Weights of a small transformer language model.
Architecture: RMSNorm before and after each block, capped logits.
Each number is 128 + 24 x the weight over its row's rms, rounded and kept within 0 to 255. Layers, rows and columns count from 0. The size above them is the row's rms in percent of the matrix's.

# layer 3 MLP gate, 768x576, rms 0.0616, rows 0-43, columns 0-71
size [102 105  99  87 102  97  99  99  99  99 103  94  98 102  99  96 102  96  94 101 103  96 103  97 105 106 100 102 111  94 100 110 102 103 104  87 103  99 106  97 103  98 101 104]
[[137 187 157  86 128 158 157 117 132 142  94 105 116 145 167 135 117 146 143 131 106 143  93 128 147  97 150 135  97 126 116 139 100 105 113  94 111 136 154 134 146 144 119  94 117 112 130 105 137 118 134 176 113 135 141 125 159 123 133 188 132 148  71 151 138 110 134 124 154 148 122  72]
 [ 94 141 105 153 152 119  86 118 119 124 142 135  75 112 192  89  72 179 131 142 145  99 168 177 154 131 127 120 105 132 167 153 121 166 131  86 113  96 145 144  98 113 131  76 158 132 116 136 126 121 187 120 150 102 108 158 143 157 129  91 115 104 112 160 167 104 125  72 135 122  91 158]
 [117 148 140 119 105  91 113 116 151 141 112 135 151  93 122 115 140 117 151 115 137 132 141 132 158 147 135 125 155 105 117 114 140 112 140 125 116 126 174 121 152 128  93 143 121 118 126 144 159 151 133 144  97 135 153 157 165  91 135 150 107 148 145 171 125 137  93 171 110 134 115 134]
 [115 105  93 110 169 152 142 135 127  96 138 137 134 147 127 169 138 142 119 113 124  92 110 149 137 134 130 130 127 123 114 177 158 143 142 139 134 113  84 135 124 182 112 198 145 118 102 136 173 123 139 114 149 123 173 149 103 102 130 110 118 116  96 159 143 116 131 123  89  92 139 135]
 [143 116 120 113 139  88 156 117 117 140 144 111 109 153 133 129 124 133 123 168 127 114 133 140  97 140 137 145  97 139 109 109 130 155 123  89  65  87 146 137 115 130 129 148  88 164 108 114 147 151 170 134 124 105  81 131 122 133 133 117 128 155 127  89 143 127  97 132 186 129 141 148]
 [103 135  90 146 143 134  66 121 155 152 127 114 153  79 147 112 104 155 126  92 163 147 145 123 150 129 135 100 123 155  96 137 123 122 145 115  99 144 143 119 142 145 174 153 101 109 114  91 127 139 130 107 138 151 144 147 131  87 122 129 108 142 159 159 108 125 178 100 132 129 146 117]
 [168 169 138 125 115 184 169  98 153 110  96  98 122 164 119 151 147  88 100 125 121 113 131 129 124 115 148 128 153 151 117 155  91 129 140  91 133 132 110 127 127 140 120 161 157 122 110 142  89 155 148 156 128 174 147 131 112 103 110 115 127 162  82 114 136 124 117 117 130 106 103 122]
 [142 134  69 147 138 124 145 111 143 126 101 116 138  99 104 113  90  96 172 188 129 148 134 117  97 117 154 133 128 118 128 123 103  94 168 165 146 106 150  93  85 147  98 149 118 145 134 126 157 145 122  90 123 172 133 121 133  96 170 127 141 138 114 136 142  96 125 109 155 103 152 102]
 [104 112 124 145 129 152 123 144 120  94 126 136 158 146 124 154 138 173 131 119 142 165 134 124 136 131 107 120 111 129 107 108 144  40 121 127 107 124 111 132 103 128 148  94 165 139 135  95 169 127 151 136 127 149 127 125 119 111 143 151  99 157 102 150 106 126 110 151 116 139 100 145]
 [115 135 151 120 137 119 144 113 140 110 117 155 116 164 122 113 132 157  70  70 163 114 100  98 143 142 115 105 155 112 139 134 120 142 101  68 149 118 131 109 150 146 143 132 143 134 140 151 121 171 130 175 138 117 123 133 114 100 114 136  79 117 125 122 145 124 111 150 111 168 158 148]
 [104 158 141 134 152 142 120  87 109 136 170 110 143 145  98 131 117 121 136 111 175  99 140 121 160 141 180 133 132  81 129  83 106 151 126 138 121 100 130 162 170 128 105 141 105 101 139 173 151 160 120 105 108 118 117 111 127 135 109 141 138 152 126 141 159  92 128 151 135 124 115 129]
 [186  61 143 140 130 129 141 141 101 141 139 156 132  89 135 138  79 114 185 100  94 156 140 167 121 157 143 110 136 114  68 125 137 124 126 139  99 141 148  77 120  89 123 146 104 124  81 100 135 130 102 140 137  94 156 117 103  58 133 105  80 131 137 123 132 137  98 133 134 143 124 150]
 [120 127 116 172 147 157 125  97 122 144 159 143 143 131 118 150 155 154 118 124 115 140 104 148 148 103 167 128 104 132 106  98 123 104 144 138 129 102 128 148 128 150 100 148 130 132 103 114 146 125 146 119 139 121 125 100 162 109  94 117 178 101 149 140 155 138 140 128  89 110 139  92]
 [109  84 133 134 140 127 132 113 121  86 152 100 107  89 170 113 122 108  57 105 146  96 108 126 126 187 134 147  87 154  93 115 145 152 150  63 114 112 142 159 118 150 107 140  96 178 128 131 126 138 128 119 169 131 171 112  95 127 123 111  95 110 143 154 193 112 126 167  92 109 159 125]
 [156 118 138 119 112 122 130 134  82 118 173  99  99 143  92 123 178 156 107 151 134 115 186 129 140 113 139 164 124 112 106  96 139 174 125 148 122 128 112 132 160 124 138 129 153 141 153 102 106 169 156  97 137 100 125 135 158 116 108 100 144  80  93 143 107 140 120 112 165  97 133 160]
 [160 132 128 128 150 120 130 144 144 102 153 162  94  87 142 159  94 158 137  90 121 142 134 150 156 109 149 112 112 125 118 115  86 119  97 112 143  84 148 136 115 101 161 130 103 149 150 132  95 100 102 120  87 140  99 155 115 142 145 151 102 118 111  95 110 117 114 158 154 131  81 103]
 [125  65 111  89 131 160 133 100 104 127 106 143 110 123 137 138 160 135 156 136 136 108 115 105  95 130 108  76  99 124 166 145 157  96 118 123 164 106 160 139 142 155 100  88 167 133 182 166 155 113 134 126 113 141 148  81 121 114 109 160 120 101 135 151 150 151 133 105 102 122 138  96]
 [126 134 115  99 126 104 140 119 134 166  92  87 107 102 140 118 112 139 107 110 108 114 164  98 144 155 156 133 120 113 110 140 122  85 171 109 108 100 136 143 132  91 134 127 153 116 128 131 149 141  98 148 136 125 111 111  92  81 165 101 136 131  87 130 166 165 128 119 154 121 108  68]
 [138 154 110 110 116 142 107 137  96 150 113 114 152 129 139  57 134 131 141 116 112 107 126 132  90 154 114 103 168 163 133 104 133 173 139 120 122 122  84 147 154 113 122 135 119  98 123 128 196 171 132 166 179 163 160 136  94  90 134  47 124 103 135 172 136 134 114 142 127 130 130 127]
 [150 193  89 147  90 103 184 124 182 142 107 111 142 149 130 133 112  91 129 123 106 123 142  79 106 124 126 109 135 143 136 134 152 168 141 105  84 114  92 146 113  98 133 119 124 137 105 116 148 166  93  99 103 131 127  83 134 125 162 113 123 145 123 125 100 121 139 146 137 109 107  92]
 [ 77 120 151 118  84 134  96  87 160 141 107 122 116 117  99 124 122 106 108 166 147 117 164 137 148 184 147 111 106 146 171  93  80 140 190 137 118 165 111 141 124 150 162 164 163 101 134 148 140 125 117 161 151  95 142 135 135 104 188 134 175 145 141 136 129  94  69 141 187  95  88 120]
 [147 128 131 120 112 158  93 131  94 142 126 138 142 147 144 137  68 128 115 101 109 128 129 159 174 121 113 147 137 136 167 143 102 148  83 133 113 126 121 133 139 161 159  96 145 153 117 151 121 128 111 107 144 146 115  97 146 148 132 138  91 125 162  93 126 141 107  85 113 144 132 111]
 [124 146 107 119 153  99  88 128 109 132 110 171 132 168 159 150  90 125 158 106 121 111 164 131 153 170 128 145 149  88 122 118 123 157 103 131 145  90 119  97 117 147 117 123 133 148 132 165  92  95 113 157 165 107 134 154 130 122 143 121 145 104 141 130 105 160 109 116  99 105 121 112]
 [101 118 144 162 140 144 102 154 145 111 141  98 111 133 178 158 155 138  96  91  99 114 121 132 139 139 175 132 144 158 142 137 133 118  83 138 110  81 117 146 150  69 130 141 131 140 137 132 118 107 106 115  95 117 149 120 163 131 123 131 118  66  76  92 107 106 192 120  87 104 100 151]
 [116 131 139 149 159 159 151 145 128 140 133 123 121 128  66 136  75 113 123 142  99 112  88 125 162 133 123 137 120 163  83 145 108 114 112 118 132 127 107 114 112  71 122 105 118 177 115 186 115 146 174 134 137 101 105 150 123 164 114 111 120 125 126 139 115 102 134 128 112 110 154  96]
 [139 120 154  92 115 130 110 110 143 137 107 101 168 120 131  90 163 134 121 136 120 127 104 149  93 114 141 125 112 117 137 109 126 143  84 143 149 136 146 129 141 163 111 178 112 156 141 139  96 123 131 102  77 136 132 104 144 152 105  94  84 112 129 127 145 130 163 127 154 121 158 136]
 [158 130 127 117 141 156 126 146 124 102 133 140 103 153 167 115 146 160 170 144 144 141 129 150 149 112 104 144 108 161 138 177 132 149 136 134 148 124  96 142 149 113 150  73 139 137 160 108 144 187 114 140 109 118 155 108 111 151 140 126 116 103 168 103 141 112 107 126  57 122 126 140]
 [135 115 104 149 139 122 135 112 104 143 151  69 140 123 143 114 167 105 153 100 124 141 149 143 115 152 108  97 131 108 147 132 128 159 143 124 127 134 142 135 172 135 114 153 101 114 111 122 118 162 104  98 148 140 144 116 121 128 165 154 159 115 126 150 106 114 105 136 144 145 163 153]
 [107 127 141 166 111 101 138 123 117 130 115 146 106 122 163 108 109  96 113 165 126 126 145  86 111 120 125 140 114 177  92 116 128  74  92 176 155 112 112 109 146 142 170 129 105 111 131 155 111 145 138 105 114 122 132 139 128 142 115 104 129 108 143 154 111 110 157 113 144 145 146 144]
 [165 138 123 123 155 178 147 161  99 118 154 131 112 139 150 117 141 114 153 118 147 120 120 140 136  77 110 139 108 160 145 130 112  97 142  94  97  80 141 130 144 160 111 143 132 147 128 181  74 105 110 108 138 120 177 108  89 148 119 145 134 157  86 131  99 129  88 153 160 117 156 162]
 [129 149 129 140 159  84 182 111 151  90  97  94 107 145 157 149 123  83 117 146 151 144  50 138 125 150 134 124 168 103 127 119 136 113 119 141 167 134 131 108 144 124 149 173 131 133 121 124 102 127 120 160 100 101 120 141 142 147 114 123 191 132 160 104 135 169 119 150 103 153 118 126]
 [114 173 138 110 125  97 121 117 141 120 145 112 151 151 173 139 101 130 160 154 154 169  56 136 119 105 171 172 162  92 113 119 122 106 139 137 114 109 143 119 178 132 176 109  94 148 108 114 131 110 121 130 146 127 146 103 139  91 153 122 163  94 134 135 164 149 138 174 141 192 126 118]
 [ 91 148 129 114 197 173 134 130 114 140 100 128 135 157 118 132 117  98  85 135 100 146 128 131 127 112 160 148 114 132 113 145 108  79 120 125 123 144 173 115 127 118 128 157  89 174  77 121 111 139 114 153 144 138 159 144 137 166  91 150 154 123 151 124 146 151 162 132 110 158  88 126]
 [113 146  92 140 159 182 113 111 107 148 130 120  93 151 103 137 123  98 166 124 201 156 142  98 121 147 152 138 129 117 133 129  52 147 130 104 158  92 105 111 127 141 132 154 124 160 135 143 134 162 127 136 146  95 159 145 115 134  95 118 166 152 102 129 175 158 148 112 145 136 176 153]
 [136 163 139 137 147  86 186 104 139 137 127 129 133 154  94 127 110 118 145 125 100 104 154 114  85 140 118 133 126 159 155 173 128 108 174 154 144 147 124 130 153 136 169 139 112 103 110 126 131 113 125 120 104 105 120 161 148 146 118 128 121 156 124 100 139 114 122  95  98 141 151 173]
 [ 90 105 124 153 145 122 134 147 151 131 119 105 129 160 111 150 145 122  97 126 161 140 133 137 127 115  93 152 177 125 136  95 141 152 190 175 128 117 122  94 157 124 173 137 121 126 160 132 110 142 106  89 142 147 136 181 138  92 128 129 120 114 120 157 171 132 118 124 129 178 127  74]
 [154  82 125 150 123 180 132 106 158 161 133 145 110 175 138  97 126 111 137 128 114 152 107 127 146 133 132 136 139 151 151  86 108 135  87 100  97 137 129 116 115 139  96 129 163 108 100 152 112 131 138 109 141 152  82 142 193 186 124 144 141 112 128 131 138 104 149 150 153 116 137 156]
 [ 92  91 133  83 140 110  75 129 153  83 146 155 164 119 127 107  89 148 106 103  95 156 129 104 112 150 119 108 133 166 136 128 112 109 134 139 145  98 111 114 116 120 107 116 156 102 127 162 123 143 112 109 102 150 109 159 106 141 127 147 122 129 120 139 177 132 120 113 153  87 116 111]
 [131 184 102 161 124 131 119 131  91 145 135 137 176 127 107 159 131 138 156 140 105 131 123 162 124 130  99 123 134 119 145 181 122 144 166 118 114 121 135 176 118 104 133 124 114 179 117 103 134 150 139 140 136 118 166  91 138 120 162 121 109 134  87 111 135 129  78 117 101 116 169 131]
 [110 160  85 155 115 131 119 119 108 110 115 122 162 146 130 126 143 149 101 130 113 159 137 118 165  77 158 155 112 135 135 146 130 159  71 141  95 107 125 141 127 133 151 117 189 149  95 115 132  74 150 142 110 104 109  82 153 116  94 122 106 122 111  93 140 132 107  98 113 128 144 126]
 [113 134 164 104 115  70 111 126 138 121 129 173 150 142 147 112 123 139  87 141 123 163 150 150 158  94 132 142 117 132 128 111 154 108 129 116 151  93 165 148 136 131 117 114 102 134 111 134 125 100 146 132 155 118 126 135 134 137 124 158 119 124 144  89 119 104 156 127 130 131 108 111]
 [122 129  86  77 115 135 109 113 111 126 106 123  87 125 145 147 131  98 117  95 120 101 167 129 112 147 107  92 103 150 176 121 171 104 106 155 127 124 134 132 100 121 136 141 129 123 163 122 149 115 129 164 132 104 110 139  98 143 149 100 154 145 123 130 102 130 126 139 140 134 128 170]
 [161 145  95 158  88 171 124 128 124 130 135 116 117 108  99 126 127  97 138  97 121 113 122  97 153  82 157 185 100 105 142  77 135  86 119 108 120 117 104 151 147 114 116 135  74  99  94 144 123 200 113 136 105 122 113 130  95 109 119  82 104 161  95 169 140 156 131 108 124 113 155 119]
 [134  92 106 159 112 144 125 137 136 115 131 117 151 177 176 132 145 140 131 112 140 116 119  81 119 138 103 135 139 138  95 101 146 143 136 125 101 115 137 143  75 120 139 114 127 104 153 151 143 139 171 101 122 150  85 167 121 168 129 119 145  97 140 124 163 129 119  98  72  94 120 129]]